python train.py --n_kv_head=4 --activation="gelu" --attn_scale=0.125 --bias="all" --tie_embeddings=true --init="normal" --beta2=0.98 --lr_head=0.0069 --decay_shape="linear" --final_lr_fraction=0.0 --seq_len=1024 --doc_mask=true --steps=9623
Each number is 500 + 50 x the weight over the matrix's rms, rounded and kept within 0 to 999. Layers, rows and columns count from 0. Numbers have three digits each.

# layer 8 MLP up, 1024x256, rms 0.0707, rows 49-103, columns 128-255
499526509504425475534479498508438572479535359478509519411571419461489413541479475640485451494612451437441468514435548507513517424540486597507465591442518443379605483527512479517470459439465547508456512533465509501509540540457507488475445500593540418550501585490432559510508406505483593534458485529534477441606469487484508631512471498506601471538431351445404377505500464566440431528454
479450484520485533444565384526415533537466491536432479561588455517497496522476491451449513418531535364469550541500414544590492584487580484501490464486527526523462506480528532538439422477474600518535461512557459494424549562531517543470469421460480446538451531485507615559503485502528524470507464588494507509467410395568567482476472494607499492566444478495510470534588509566587442459477
486512510532487445446503540544546515504485507480505548442478532497564456564505459514501498528486376536493542507395495520501502490463553457494438520503467460539438449495459557544441421574523516444478501446427499501520509501430535575545461545487555511521505478580509461512502448433496529417499477470452489510471534488470560446464513538475530509537464460472491524472483557534420529494544
508605521535482521494516575499510576517491399528531525437437468567445475520520580617508522516532538480465613519409560564506487390564473571522433534549590429580493432568513548537492528534508582456491556516538464434463506478429494499529514453561503435606469581559529602640499404524557466412526521433550563512543460497544548469483480615547513484499526553530535380599480419501448407507491
505498511449464471443473511592473499482470492494529565431519509564520484417487464535478452484591456530450430483507518526519518497561515558486470507541515404442461545457482485567513519473459489461571422488427516538598526512491462594527526504524591540530506466491522525527500485520402554522444464543467521509455412499501502517550434623513508583497476450515573546574439567603415442552461
421551542537485527473473480463415588573611466543536547477511444542489461526502506544566542468489477519468539472500523508486578476488505528520516472640504541570544460524543479396504518467437506513398510513439487555464474459543504631643518367378595455489566506483642475500448466522496481387393463456557523537531377511658616453561474485540465552567418519484512497578534518357365452464398
438531466501552444477470512452493551645513476422520524480584471539525494498475432609538536529529480468526389534482507477491526458491514597471442530524503532575564484586500480544484526525497474494479537437530493505481543453481506606504408505466490579565403569589434495603487418500478527443495444568475526520549463649454577473469571572432512594526491531519497339627575454514414381409517
461521564504532456508485498590644509528566558556491476412444506530463453473489424478525576504546483508545459491483591498553474572555455514511537479448517460417508503506503517540450478490465558624502507499557381443492491487519497493529555466528513469465449360527450541560495463449487535567570537520575580576509465479468480557593407474509487491500468418577471490522532521569487405474542
490495516484576512465454508591367561596517454435513421494539498546475424450518465534448532565429567425561462513513509487509469399507603492453465463573502559410555497463503459436542574480553522536564556425556448477504433519506456530501472468496608464506528492544578500558614502488437502567492510501516479610530461508478544555545511469475479592532430499410481490460512529502542351588405
489534541503562466436487479483483453450514497497444488521512549555484452502545476503440529475504514451496493467529605509486459467582462533522457572544450460488490493394467471391512547519521527508538536427522378560470427547494508512497534440532498463534428510448544549508490487501475421606557469558567501540503451391487493526514543421498491493558485546525479479425550493495471425494460
437483518519502504420494562476470568543504479500584515516486466512521460440489455459545576544473454544535506483488549394573538499530539399500516416464398462539493570514530449566449389538449521447493467555444481621479543533503506482433396551482581454474486447433496521506526458495517437598445416465383449473481441498516456509497527493483542483530529520423430566494617499520498416566435
492545487504486509525435502526544684498546480603506497472506474509515492539498404556490494530481415451584445493484431490564492455473465577522461544498461433418576454512474597518481518529463576481501402512436494497466471485503431530469522517560545477437518490569573565530379463554447450546487489479499393427488456446509497635524481496433407492569480522668482488540603602532480506461513
472497608516421485534615598453519561515648503461549480490573406431466462496514480573458360550535467535485510458441451504489483500425387513404535537510454501518542419440448471644402519461588514609470497442394387454496512514456481476542518496572462445496392468491483505495494454562476471633565443581476524525528573553461479568553532641470526602528495392405415503482471477471504472477461
515589541497517449486554543492400474496510498559464589486487485555477456464479484517484509530518457449414592367447476471551582494550641516469512455477529547561469482480435460571399524515535447502552505461481457577510444430577431535506472458443652356513442415462431530514545402531538458624500475517518500478450477582437533605508543551501539486595454504522511539411445460519408462545406
431575558502487452454446512494435580535586514482514523507536473434505467524515457556594444593498431463544452493446489517481584498486470555500454542536508537493587546395492522417510506533465464534602514465535465554545504470508470566494495533515516533421548513499408465524362472465486497469529508518502432635482470491440573576457502454475517475466450476462392577514504482502467433491443
507550559547391509513477593586600437515544491509474410506507559454436501508482456474486546469493513479539475557485623439442472545472467544457378394554553499528506490573474501483491493482622606505435575439485477497462471521442584433505558447573525478497464451572517491502468463520432580556585510494490436509544525469472540516538442514479410510452541590514470490528525458456431448455488
535461461496406574486426493491492548557504434477471484487494535583482496430471480537465513524587498474460411442527502550486509438464510543556449613590482453553486553462513529553415430590482493556577486396574541525501483452477549520596424425487573539569492561449573594565590441531437552442450507572581477464581452459494491466553518453438496540499499454513496479485467608444435466466561
529433509593478539444453579522465503530539446553545491481530516486478464523491504558495565546590562521597507519424549442498479539571504544470432395460452605406532473604455549491514447485448511485513528500528532463505461565545454496503525526502589487493562536449492523495465512509550466435548482466465483457450549551545574535536560520447517486391421535552461501510499502437461490485470
557488464545437497475565495487479503489597462473446474511519451474578477482485480539531534450461564541488479500469460490541458467452490482472534534477540533472490489540484525422514473523475491484442580461459457453471469592516550506656519543492567513448474522515509482482444492466430542503511478486493577475446548503458468560477532442471500483443478440472521490483514515449467475491460
451532449436413512505460500588515541503527547502488523475487592523473520500571496514476477544469509416534443515456488464482484470487399525533425522521461431460520487569366415450458528446514503487466593469458494513509498546503472622477411554469520553470504502457532527512475502379436486460492499533540521486537457462544450538453519519467539485564539492526503545496590537559529577466511
449471460511564551504631567496490532438463468492519555518469477512514475486480365579466488536505488549581398420511593574550471501474549458461459523483377661522550569524536517467519489557442532528533578533534498569522507542505419521408468539478503538517458528537495465562457496472473501469460429547607532513520405517510484520560375536513496551473534441527491495533554505430403516469475
539416539546480482506476524515558541516593470432536527583476596585398559511457484573471434525510447484521570525470482470576561623513540484556546498434520498502518402491528574476488454463466473498516474534516436472490455561464524526445543539478502570498586465458461514469487475505475495654385467560521409523523549589487532582567537533465430527603478511411461558575447592490492437474444
465544469498543513447558569467443499463488415461533456513509560564480503434559436576497428531435453427588518424496491523550461498458524405490524490590436484482560544569475471483459535474483535566499611486430409523534385477589464530417536494494503377412417382514547519531525485556565524566503480538518413528477524514468404589540535498393531585552461585428453491423686551453441365454429
502520505511497549452570527546518587563430434546503513506454520544414470461543549551543486452445457534569468486430509475301490535456544390486491555645449509512527510527546357558466421477447536475516427510443477414497433465519504525500505465557510519497467509490506492579468484588538464426494469540540484475545458590532612543553449544532482463469592555531462530561548474554488464565446
489501567512567446503472472579491492529481471499438436515464513575479558504514487518431432490570449534481460551406479539442516460422484445535471497516499557528536488482528466371501508546476577525570534529548587498506551532517436452455544544579510475550444505593458537587548480532498659494473535540569611528491515543480479501527419521553419456450491500455551562521486478443489442509397
471463454470441435488528423533417542512470502549442501544510438496488451381456455505476434549485481519522455500465565500550547459496608462477515494576530486451543481454462347574562461486514632482575484548533411532497390492535486524473536448474582520498485515456529496534374451566357465517445516581539476631466511502454545591567480480479542561536509419558614517530571534531454482536412
496583603465425603456518490489515535488586466484532483510543449405547479420490432561492475476497443526572584424463516492524502423442529545529492537587461499480479456475520449472522487499653512563475473484455493478507494432435424452452474457532534521505499514507535493532496426561533502483481529565449547492606451559482561454532474507482421472521443460606490427522523564551508506504472
547590554543440609537501510526562440482502434551440464518411532496445453505472475572613439533435409492453543485466464513443530571498554513541425449597605414526535435563407518467425422524501485504530524537562473597535496389540507455589506516483524457593437512537555570496525468495487562495434427444482536517484506554470588606529393621592460495438476483493538487504506514511428452460495
508534484511502529503514489502506557519500413441539488467539484549525445495486416458519564543502518374505580515461505427481450477527512623598406596448537565576492523537423508538476523557517585443550563543467468502431590533466586471505509438517552422488439470532501600534475473573436507526562447467567480594402467452519561540450434429546555523432474501569486390452508462548420495528462
550496515489562448491482464420565646478553470572427552503457423498448472554439493493553454521395457516551526466445543540480554467501497532494481503470513456552524558551409523550481487581497539576416485470501478546502424587467464524506490489467518491566419472473521573605497502542520485446538408437489544462473471550559476496514558510486521476602528543454435484469534515418453391448502
492587506518487495512527604556433522549593468528458517529473491557520430450424491508507552455555485464439517434521521486536556528499590459482511477492450542541541430467536521422473439480439519474580581529443511497382441437499566501629476483520485457538541553464464490543439484578470474582471481545501666532567484532481609475542538568605546509542490454398465406563517447501468370494502
480512489553481483525481409509488507520422455459547463561501627520484463477511490442550566526446484482532404521356557515581468382571514545525437562516623481465531446410417349549519445555560598489481539479545355513601418540404445464559553443492587427543499477492503469482568469469474407657487528553541490520538374555530411543544516461572563521498437444586575533494550463569510503527435
455476573522523586561545439399452493547557469491480599512438530626481437510444509524531526498410437416610409454478524564438550532530490522486501461614485419474494472598602416567494535552456575487450493517467542472608498488444509425498602444564539466463516445524475548579513446603500475482377506439612540591558508488497572581498422523446526567485504475459397484608486519489442425526436
467513536598524505479464561565571511485570489541478557432509407596450414367528484529558489539536500512365530411474462506467511505590577499585454569565532574512525509520491426514558430539517491536463424452568511438580604433458545538664441441477493520475516526485539601545507431481372440488559389477511478520532413517504541476492530334554430515541528551573480431459480576459496561606500
483514534523480558521559544523492459468599531467446472424505432504457432499524440508507493533554478405487585422449507459491451492515614489566424535480466520503520526491445458516469480489431491498444620562503389480472536483420484511561517503544490367558596448556482578491515447502541500523458520546516415506532469484558502514610453509520564538402432414528466473484532406547505562431525
441479518516432462478486501670494532551406451419562561480515527514514547498523510473523516534553452523449494483377520528470465429566538516499502501524493433516479510513450493520524439405385523586512380452527506520529472552461480483530455583511561498517495450561512532442345455482540512490497481438605526488499538469412467488551454525551485552587487418518555538444607587601552426485438
445517507526547516492548539475471568538632522605429493472422490591537495555481405485456483459547509466513485474453482486556606478503548462469509563504485472499566420519472495440490484545525502416547481567459489459515565463509419489458471500406465466483529515522516558470486504422456478520446444498495515559440422523410578536544429495424471485476482481559500521462550437445529524359481
547567533497488541473530532473472646519635445533486560540458429527513517464512449505510452441533509480501567455516564429521499488549453499444536525560454528525521553432557448515451408437445426439483527504510497517479517543465493471457456487565497466510520525511516512545507486515477424444501435469481474465622436485533456493505521542415558549494501549439511539566574456603493469480489
491557567565421600463458565604405520494569520563439499482452388465401428559551569528413515544490512503512498417496499511405515495489521585532495561533480499552497514546382442459463458470464472470486563433466454536590511554550512578497500447417599552555432557514502498515443479540487484465585502514513567498493364503509568517521509504484502478534469469581438521540505514563527437464441
362522476487617470481574510486443482519459410574542474489459427502454491560504478508419566458576448503502462501491455447432482485506425525489400520473480532512435442555496589526464436514422555521452518543502467526499498505451525495505456502461491434556534536557476526542453481559443450463527429502466577556464489601496627510496480428548527540457540523418475441531555527483451516539423
508533574458491475392426505467470547543524408551475455493452536534384528533496521573531481438531473505530479479507497440496538424539460550440483534549432514533568451534461538543543422575500459539516470455568447504471565485524477441492502462542582505465517532582522532522584501455435624463483481502509562561539468569512416603466430490427527509505475631513481580498485395488511504472502
429520550478467494535550451524533504502501380554457429541544518493561491486451505498516527464416512496536429547518539547512576535424575521498454390484558476551468573505500463506484384490472511525431507545428495481455467450484565537455541449561510420484587472500470482574534436544513447552546467526540521514551514494518527561533472601447520567549466493517558523473552556473398481441417
509474583524485619450544550503442511516509447454497426399471535509475508451402519492513499458498442480504509562390494521485546531536551585573360621540478467488535564428438457462553473538505587481421492493543554505504499447469472463546581508528527460507565410434548524452612460520466456441486497551534452587465465493465444541559445490507465556458417504489480532465459478513459525549518
523511546579452507444523574542381500516457398520422501566441489541500468560509529538503481525504439514583485431459497465500488391505464542420492551529555450509508467485437560490515564476476550575474577471598470520522562548508457587543444462480585396482448468537569552566488494485442566490549517518465464549524540499408585537466445493503433561548460556551448583497475450534526435604503
401503500534521488512495475468449598483573526591552471456455424565504438578410418533485455491428579446564488485498533488455537486539489409517488592492500417383485491529440469499488564618490478516426522514579513551477437536523513517453512555547543502464524437557517513546447474542608552459511440502481486547537475429570423462509574534463367509582451486511398497496497519498490557428483
512537484487462515520433472539510544501495529480546517485418487496502432439476560572579462478572456455526471420482504460561536553421585440581446571495567454496548473454472571503398458492421509574511570594509539548464526558505408522408486479404528418505519477424558531532525489473432473501510476499537486475470521611495480497531498451521507562525487483506510505492465499565487451473483
425427495480547536477492518496474482458492397499470549541492567553447500498508412535591521497553520549612546496477516526582498514480545472471493467482439471517551585520460543452551530509531530541450520503445488469462404480533490532478559477486444416563524446513551493507411444499545449515438467520492530459474524540508484522597444453537463468481445482492487448497466591527461546450501
424514485608485607466471496542415566498478480410488418476515470495379479494401464530488415483558508518540529486510580495529395581502549450526515385480504609501472366499454548551494447507511517461522599496628613524438539426467509522483538574490506432560539484482533532560438469485469489464493465443553527531517581568551539535488513508440451503522527506416519469553510498404553490458421
510488546553415585460441523543529495519471473488498514474506574505456493462452512506575465529540476474461482463458562465501575537462508413505503463489546449416524459539460445559490535508489594485471536503446515526493527491499609517521479527492489448510558564524551472646495502485516482438547454447442499556539525517499490512469507507460573480507445526561525612549537524530517552520425
466395559422475528452541562577442526519444551465376482545516520421625491466440526458452409607544532508476514414463527415471487520447497538515440456513500485491571513512459464486469480474526565510566545513523467497453507509502438407500576517509464440569463430463483492563532477534455541503469488563631512507518478588612441456499487497490477496525489388497338484473485583444517502529529
391548520537482504395512598601566487481448428489504414496441524522511455476498427502552533548542496442532496539529490467504481535485564429374541441565401483462543493512429449454484480570606446518485531461531507520504553504490370470532554543497505465452471437499534532527430456527513531420525463475538485513497492460504499531541394544506547544468479524581472479499627515529427575485593
483587470588452447481455547454480484538508465488500503418498526438453523503524506490515479522482497468421546472475500471546480563499463479407521423468472477467490504457441563579491479588538483471478552471488519519537564475538491576556481485453565435520472442489476548505517499551477579514493441444530496479542470494442575502536583542450465455572465466498547451485504591525468490511505
488558554444518561460548494602428512492454533505490571500457423538521417472394437501497443507534485547464532503515592501498434372524497541503591424586547490515572474464551441543452482490501465421563565467493528553447552486560507515459453508544533510517534489380420546633508453504524434517483455493671600519501524494477515465584558543468555470465466440512521585485525531541406444579480
499572442528557408483521500524474507475565495490460551488487490510556481480499413521561513543493519469529449518444435454495531517508533468471535561449491481570581445498453515425512424547442566518422556530443490566500499478470494476453482522485543519482505586536502490568502505517531498515414442593487585440522437516552548452507450470503528561624441545534453528518531540492504359444454
484473512575432494360510568596487501561499522535471495505502558433477567562428495526464475559576505577507391359469505485584565512446608523512539467464454495552408447380507465480555490546485475524456518401528504704466612459434559531552372460535531475538489513545502546415512427570470515523352499416509361521513408432577444523592407616513459484495519558451482563538554511488566526519507
# layer 8 MLP down (transposed), 1024x256, rms 0.063, rows 49-102, columns 128-255
547462555497502432456450638490403465506555459521462534533515550590515501369475479463507437456557490518463507553437499577538504494524494664426423509480501362474431472517540475471409524577583586552466566563445534635479407466490465524510494522534389479450479468489434544561520474440540483566541614494598527537527562464522571528580511522488442500564518370548444376481494479414529555558488
492490438502511419456465540560500536556439541436553582508502485457546419444511517584495549490460516552507501396481623474536459497543481535510433589522425476509507534471456477499470541518492515469447484405551513524495520508523517502496589498604509530542545506533450451549510548509430507435432514530576557462488585538440487454509510516473457499535493519551422486466497414493454443510498
462511411454494605569450491481548551454485543465507485509446461595486507466479567536509534398493486445536507522595469482475436446536511480606559550537548448507482490461519580458572507582514502551403498521525506515541565521469515492467550548502408557540433430514526560521549544468411509511541496492447567506494491530445512485462558515410562463452521435498471441555426478453586479435500
597515529539579475549508505397422423418580466559402457401436595472496587488491511537524428506487535590466446490559442441527465561526539570565517532521491549559575473428460469413504488536475472654526554512402519519536523533556423424579518489451427551493471486436433400469567482488512497549469482527468443483559466499413537514445567440504574537501513461422611558500541441461590588533471
451595519453558521529582447488558495464506487472433445479544431482528555545464600441519581548450528462443484491526478542524526468501507492515592521445543561528530574454534520506440535498547546517442507534462552489506410523536496510508480464529501464404516455464543456446534444547532481515443497484516501502555467457432423478457509532474445458608456458439537383530460440529511528454448
497492535479462480490461472482590616500577507458546488407533526558508408506541512459513485550488495592520562511414506315539559497464488563418456462469440399520523399467547441486529516500449376527386515562556501523478648374509388517435571359436477560432567531374501608509443450507537408453422481476547414595600369563468531396593595620464475483575553481547396529475496591413331522598503
428373591536407469582477676521590409424550455472440451479525545575439450507426431543497458572463562448505465544438470465562568454506558479559477551594437516528539377470594456437479475558577436435477539509476423483499524491569565498510590538516458454567490490486535537519563492500488422510462529475534521512523603517426507561582439564547492572593554506510517425512420498516483537537534
458514535457472522525483532522528468398484522522463497490457515497388560499569430480486428548457503466433442602482492648474496498385468408625505497513469535575542441564489493436492539511541517517485562435489543536540527516462519571469500394553462497583478518587594543451442619536489515439569529447532522484431535468386536433453634423486496501480443518471529470514539425381482567465480
529462496582419526549516391553523495496570541563416466406492474558497369493540564467587431383623437434560541544482467394551531505394484518449525418488487537494526515513470589473405505393487496519465519522494531444487565518458489477482436442577529495429547536558427402573491636521406495547518479512578504416452448538520401394464492498564527533506449544477442499608523441502522556493493
518383545555526544524520423521381577484540481490473455536530428515604498490492469496581509434457502430508434496515446415448643508466484573480507458451470531499504528485463517496461464433492513466484496505492567471467448472504482572482493549479529614504605567492521499437468607522522476491603471543499452499446447493425499469485565592472488475523442531406555516541495485471431445448572
577528525511479529518375538453565504493574542351527516524515655566464479454511520532435401504590526506506507576483419365437394441501479586514488545579486504568605454490554515456380561456415455469450529472475478611527501430527515479454499481482519532509513493546489503491525462522451472465474543481550421527443519573540561571530487340540551426459468514451498490521473554413514507483473
546511521520525529466468528467486536514576573489477460475453438469558512620533586434467399514361592538489594554582480492479483438425568499625469518567412526562495534487525544569533445423536538509512497534489461518475506496577479508524503449416505417484498432426542488518503446569553446529451562529428483509515582430466492549551462506465419492545514545512529546418531565466516409573497
493534476435486480505512469520552596482470380446494455611447526534479485576465452535475436584525476514595486618602478451539508541507561561441552511454584456472426415436487489427529567549485511539488432512570469492436515476489448561551432500358512532503521579410436451506488561559553577446466461494560539505469513487526411488534465439506561401523461483479570426537495442460480539507427
546555501538602481511540583555462521598587491453463536549539534553488593526469397404511481481491545438457583482471389515586416497399530530591471539598493516569464525475373564563437502493466441518529411414541341463529466466443485507503458451395506445529453418567495428400490521520550529426453502419526512606491564440493498474439588524470557488512516582480519493449568410536480542449536
577462502482481464481465484422498472455452539511467493468476543562535568517493598565525456488500590521422582508578431505429469509454515380547494471474539544457433400573539565551518540503529569391435554425507459494473461489506512499516540567506511494486503506446496509517455539440482488503479553475427473584420531465569493491550629507504539530441519504486560465481476469508552532335572
488569422509551402566540476511488548479398467530526506495513438437569494516489541480511587506496430470493543442506483496475553520488499535472442524448449501481540538527569561548545498552516519512489511606469515474505535456477420410525532455432481559470541525420499447477517500475402523464355457543480472520411489466595475466464497436494506465508515501492418504469411456487632473516489
587518446536567458578438478526516483527543431623530492493437507501498533532470500478540564517444441479449560480468473459420488519550483491430517515527448433505439481527514512466551499488532454469519513551442522389467491535561570518463470593545567563464525482524340476442453477526466532508458540550543463588464464575454574567437570506416467515545448472555460587504531497462543535508511
528536496484522536555405511448502490404513541499526530545461543537484519471526506497505532515500449554520569563528515374491519546473530469544571468517501530453472408464510510504499550477497576528449522490424539599418488479512415500498399462467455500420471451567532466451504648483447517515455526461517534494483510499549486453419518460507488472468511499411541500517518520594530560436518
546467549476556427489551480557524499527457461497527411466471413570533495473457554456539528485492475432508438461605516469556450490562528518567553459501471457462419494497548551484497586479510530460519550475490577461478457439455475477404552513495533478524456451496531512497525482415528522522450530452497513466524442507519467450436479483503483525555472487504471509602490464411563558521540
515469445581517471457486504456466480520503415557484485481503570511468469472463463543464471508537499494523486492520564465432482515479522510488515498546525501505457600477576500476518461543455495505550466458571483412535509503517513461448463527507463519434493547526369380596498532545495484587512536540508457502489493525477520384487455548544479542514503530456459450512423454498373501496449
504622479516452469505483458540437529527566552513506543516557474498528477532388606467503437441495482516516364569504486611535475600472614446516545468504465500429431433404462510557483505512524533422520570510475470478490496507563410504569490475505500488538516419560453626462468447527606408510588430512461595466659493509454575583400510557470495519453411555538621503512492492501552540552546
540494451499534433475485451523402503381539440501618487473494454547476553503511523580574477528345554539475467594505423525535523493553568484567400446471480545529595544524516426497417531519447474553408526426576611448537469446495450505507513486366563514504407493488524530482452478481445455475526456546473496585539502436527491497475551484458560485459559573553449411511453528567439474437523
502469536549590496388584494485506479443548381520557557531493461489519536516555425406418493521476497617543517487523554492433502487542475483451440563506413485535538560477492592402502525569503569441542417505559586465532511434528550432549499562456483453520542539472336498433438529575561517507507474542536532560480489365487539572463539455487560485495548540350422465594438503564567519562517
545457555555477565639524460497649524485497440361450500588526489480462529452460513542556450467471531541506507433596542443529463511435450428464514497494537454505498473513539552520460499499474516547488651496450480587514454473507402552630516479500492527498551522565507516583521576463350513512499534487504561522436514604439440529509474478571471496452444428446511597435433452480465425437548
496512532497485419479437478457441381524433489502490573495460542490469441566485522484534467541449518561579425484518482410519489481572459623527443470515427519438495555543483494468546565519547449555499514417465411507461546489468426542565531471477495627481546443469456474471518516510528467520485472458517455459536480513454517510531495530400618435600532553624470540473485511526544518459565
484467470480381578467488638415486523533552492569591545397521440579555446454545582509545574523480459471534474459538473541503549440550564467548527539447422426493560492438441403476463455521494545480500520541387434556645418501533457504381466556509482518537560409546539487565515519502508452482450475448504574527523509449485459457474406467448545521396615480495448547480535500510489487460568
515454440546506374568463512584548522535440511362442479556486550505516461452480413625574551539540525523509469476449477392514558392461471470521516408409502519591461448457573517454478585496413560500533515489481446516509453572433548559410474441532537591422432559460502522527518582462437604460484559482547405497525543412574511531499567505474504479455469643477453483491505462513510447494532
529394557446520505450549511512599505439587551421489440606534493467538500386568576501532447526491511538421525479489507542445530613517489481455517504468498471485462441430494493420457492571474496575540614435365526550485532494498561438518474484429426598472564516552471519496494503432517575460512438509509488506527531460478484571512546553534442515548522563476573542404483482582468448416532
431446433503597521523423490490500562456514585546503505501468463505415495561541513483551515488476481432524456426430447505508493563542617441502535505482453566542520535398558498477471471513450508428475486525412481472445492538489514471523542498451496499552582526427480476355532629506551554505511449550528559465594445471450468533534485554567509512489473483568480494472564454558436394504557
489446530543474501480508423459470482511444530498507503614474505589437511455532467485548481443489433464505519486424491445462504454522584646496531532543517482563446465560542519442509543572513495451604536498464542483523480534487501483512437492647478556424476441537486386474532553495423424492471503433523416569482523457535434478528413507563429466464510493465515566443483522422503514509539
424586545465607404521531361618612345612526531518437469434347550519463513491479438427462424502483578494590543503588515432563493556500504519424489559386482471554441498577477519406458571519507490431565407577435510624389437571470563503495469460504476457463485460514479545490476590477561541413569410432499540525573494522427540533515417552458571530471525602525422540478580556457474498481480
434546396447520397498483453559451655532572490475529543514557459550559524519492477437517458542563574458550478547556527429494512547453592481615440600502420461506535504455468514507496615437409557484379529456527561488462466457456430475383584477523466521426562570385542468533534561540542472638572568415496493446542512500437475441541516448449569466540526454492500541524503429549302579393591
537442613462549559520502559512493444483467501502498479622513593560508539531572504430529456399567464581458613466539440312543504514491537574453446457476470467555515487449544483463555557544547472622529514563429455563478500559442552468658532499448480562491422530538435501461466453461484508525559509502460475519518532521495500392593522546441459508491514627525542560470476511487551584493518
490603481559551498524508617490491653592496499543403482575477480498470466456536621487564506399439563579527580558456478390402475425445475534499553537525563444528578539444513512588560506410512482419480406509486448516502570521496555503621480518558566426511541513429432446446506466470527414508515438514448394509378503573453423410480537513466560538478546598509409560577554549547433514535420
399427560458538444488552423462568535465468543505481506453485481495425556493439523396555509554529649482508605484532567580560509457559354520591614414488483523484439520486489569500546504507488518513451599522403457492493470506456479549476484540543490562505516418516458515447438600389507535483454518466506549533483578495479464484389489456421439515557413478458542559405427573548570368398565
515509524409599545520521521433363452427463550565465464493573571534469536526416496407532497514468523597446515516511481496545524433508505502509516459487559501477431423521451495423478497480491471459446543604423483583497500619427531561415399518427395488461449444524501549479523543436491429465501557463609490447471498525484546581500476561494414482471537494464583515530441633483479546531609
502531532539532449543429505474515446444446583464510539434522482502468555390494469489505493581408468487528584433565485494431437497443553504544541451521542488453541555441526473579499487566548546470603500449522477384564538529563501454612485514592481465592414501534553539494503404526501454575492513497514470568516540490531460545417561457496497521421416468402502452527507528472485530558436
398466411553497418486453578557539460557463520473472462487500566513430516511625477475528547501440497509405570581443402541512458505545561468572586505598456458505553547504436544451467529540470561545525449520506548493500444464516462543511494514505480528489391483529535451588419479486365527409535510543499511537432527443454505525516518480494549447556479461442334556522417518505560485427443
553494498413560435544492452505473528547452519475582446459478472485507464478433527480520578373523567508584547464448497462487471424484546388531487490416535485528497530537489480526546480521463516528449495580407472523521475488468453557480528488457583510519548507435532455479497694496437450483560542530431530479544466532448562408486431481480498529541571514533564527519489460546533548462462
462506551536497564515476541551373396556444477451516491411421645495522406493433523513499394491481516586504546553523496509573563493536488376540506507551586478460495579557449433455519507431593582542562474475484470532451575496449414519523428418477466513546373471466506511505476452465475409405427474473516542497478609447459418502412463517504524582527545470450461592452459517473546475503495
446446540579462436566423532546557504469519504508393541562566495504451497483542519532529613501496451456493510472498521521494532480439526503492540519556485483467476440593575539531480381499583590515511454468485517617483447441564420548567468505565525465569425503533538453422434554487519482497530510410457452476487475431519473522385465569404552575508487437443523505435530489468467445526560
510467468498469654549606625515513471506528538431578404491486498553575586473477483469403515510519555516403504398591491469398489459559511486526462437530487523502445540541428510425526446565463391560456475555472431504494535440656476505513478467493466554563551521475392444492397535494416459521460566472448518487502627473490430466520529575486546350547490535554518463493528492485503578572397
491443462517476496508474492570451538469462569525472443437486517523508522451505534500469443408545541480524470539531508457360576471493484520456645554560486558522452365513479672511508549517473519503463541567567514522429431525508530549457540564478579549382427439490514541513470544412564517557488489433503518466381520400521513421538526444418526505567484472579494423447386474501570544432524
431609527486491551566539540446459498493538560520553557540530420462504459511428478543450544474548498497493462462583554466428519587537558563409520502418546563477479526501518601544453480497466558520465461487482494594482377505489536490414537597495535561524603470532496447440407488538456564448451520462504522616495495464483474507505507407477554505462504435543514575443512464488528553485453
512356538543464507531438409521521514468464594431516591447430444488569448429544526441528534401549539484475588463584518494542497563425543518431465473429529473553525458485482527465529462538545508473458546508568457565572488482628474457552379488557485558473496507471487520454507438577493388496506570564433496451469513636481425560511518462518457388509528504503632465453572587531462426555606
530513513502474535513436500544415611476436504468415498479504609525523552477463561463457509435493526524555541548452434366565423450504464603474506478621524556548531506597527524485520451494361446443442476485404507538514526495466520521493456477433558534533591545492420501566542579462509470499430527547464455527417522510438466561495529432512577541572509537568459392465510498569441525487425
554534487441538598401462536547504506484471494548477545478584539460515474474491514548454419522499491520463543484465461531517436534539441517570490546465441526558435453419559485535474475485517483442535498440531545378479487530485489465562543518488498491529423630506433511507486505503566541518450567457458521474559519532434514425452438573533552411562457526477486478495594510603469481493534
401550571527449414516513469518550433521490579546499527502482514456578501457513522465572471514512511479451531491464511591412541513478515473530480563468425485551490468420520460570605465523558517560534621465552518483479503502488373449511501544435378580544519545510500500523473370549498522462581489493555501429417511441497501472488466554450477539587356487384573588436571502522441472460519
499479555518560488565511439559487474441492506544466478511547428527499555452500506555460482534413558475481537513456456535506505475550463545471440490452509500559576526450428534472384407491478405472537520576491521529549475463488485458465489471514463538487522433533549535498459584438479546490460485548508509466542540465431466433503456506524510530611507500459449421461416519467539485490594
557438477484443455517516507551573456470521583409489437538468570484469545470523525578478503464417526558421534501459538502505504458423529514487499468452536457511518527574597440391542539492551454441485490480441511560480567437492513454499489539475533568554453344464542445485503373532543459467411412517503438461526502616455494501398489455500468509475518497436560503432445462525585479463607
426480538506541562478528557501481458476583470565483444449553509508565485473467558443480469421419493521534533463480551428494490559482571502535460575432511488555598420492491547529502558440551329506478567464410466494497424484509453509533437510405501533392406420485519522502532445559516488432525561469516546474454514500469495604514537593531537528485453522531493490513471577473502478423519
482467535437480504522456509482452477558527532552539458503463509500541458533589529468525487504505504463549542444554547470546441543515553572537492581536526543519483496503486471525477530452532494479540544496515564474435498487489475376452484529495483548497508464510536499573536523487499457441510461522499462519539515515479447494466426529448568433467465552483503456474486486553492583503577
486512485580478478516531500490437501546562501410432404527503540381441493539531541504433491422424394517485545536518431496507552543472387565556547505440432515450529449520537466490476525510483623632417470616526493513527476512510524555575494519519475445461479404522460541534404508553494516489536517588409575501512541485476503553552573555548591451516399581497444399485505484548490593481424
542525542440479473496394562398469599577521542468485412565465616455432426593525525528468417502569557546502478381531493468495482555433425494447446536507466563407495531449515450531377564513551416456550531480545541566489451473472513500610522432506535497457558476557482526460544508484538553484504528476556454543455553533506499517450521488485557440436439494441472491514476555536511612504565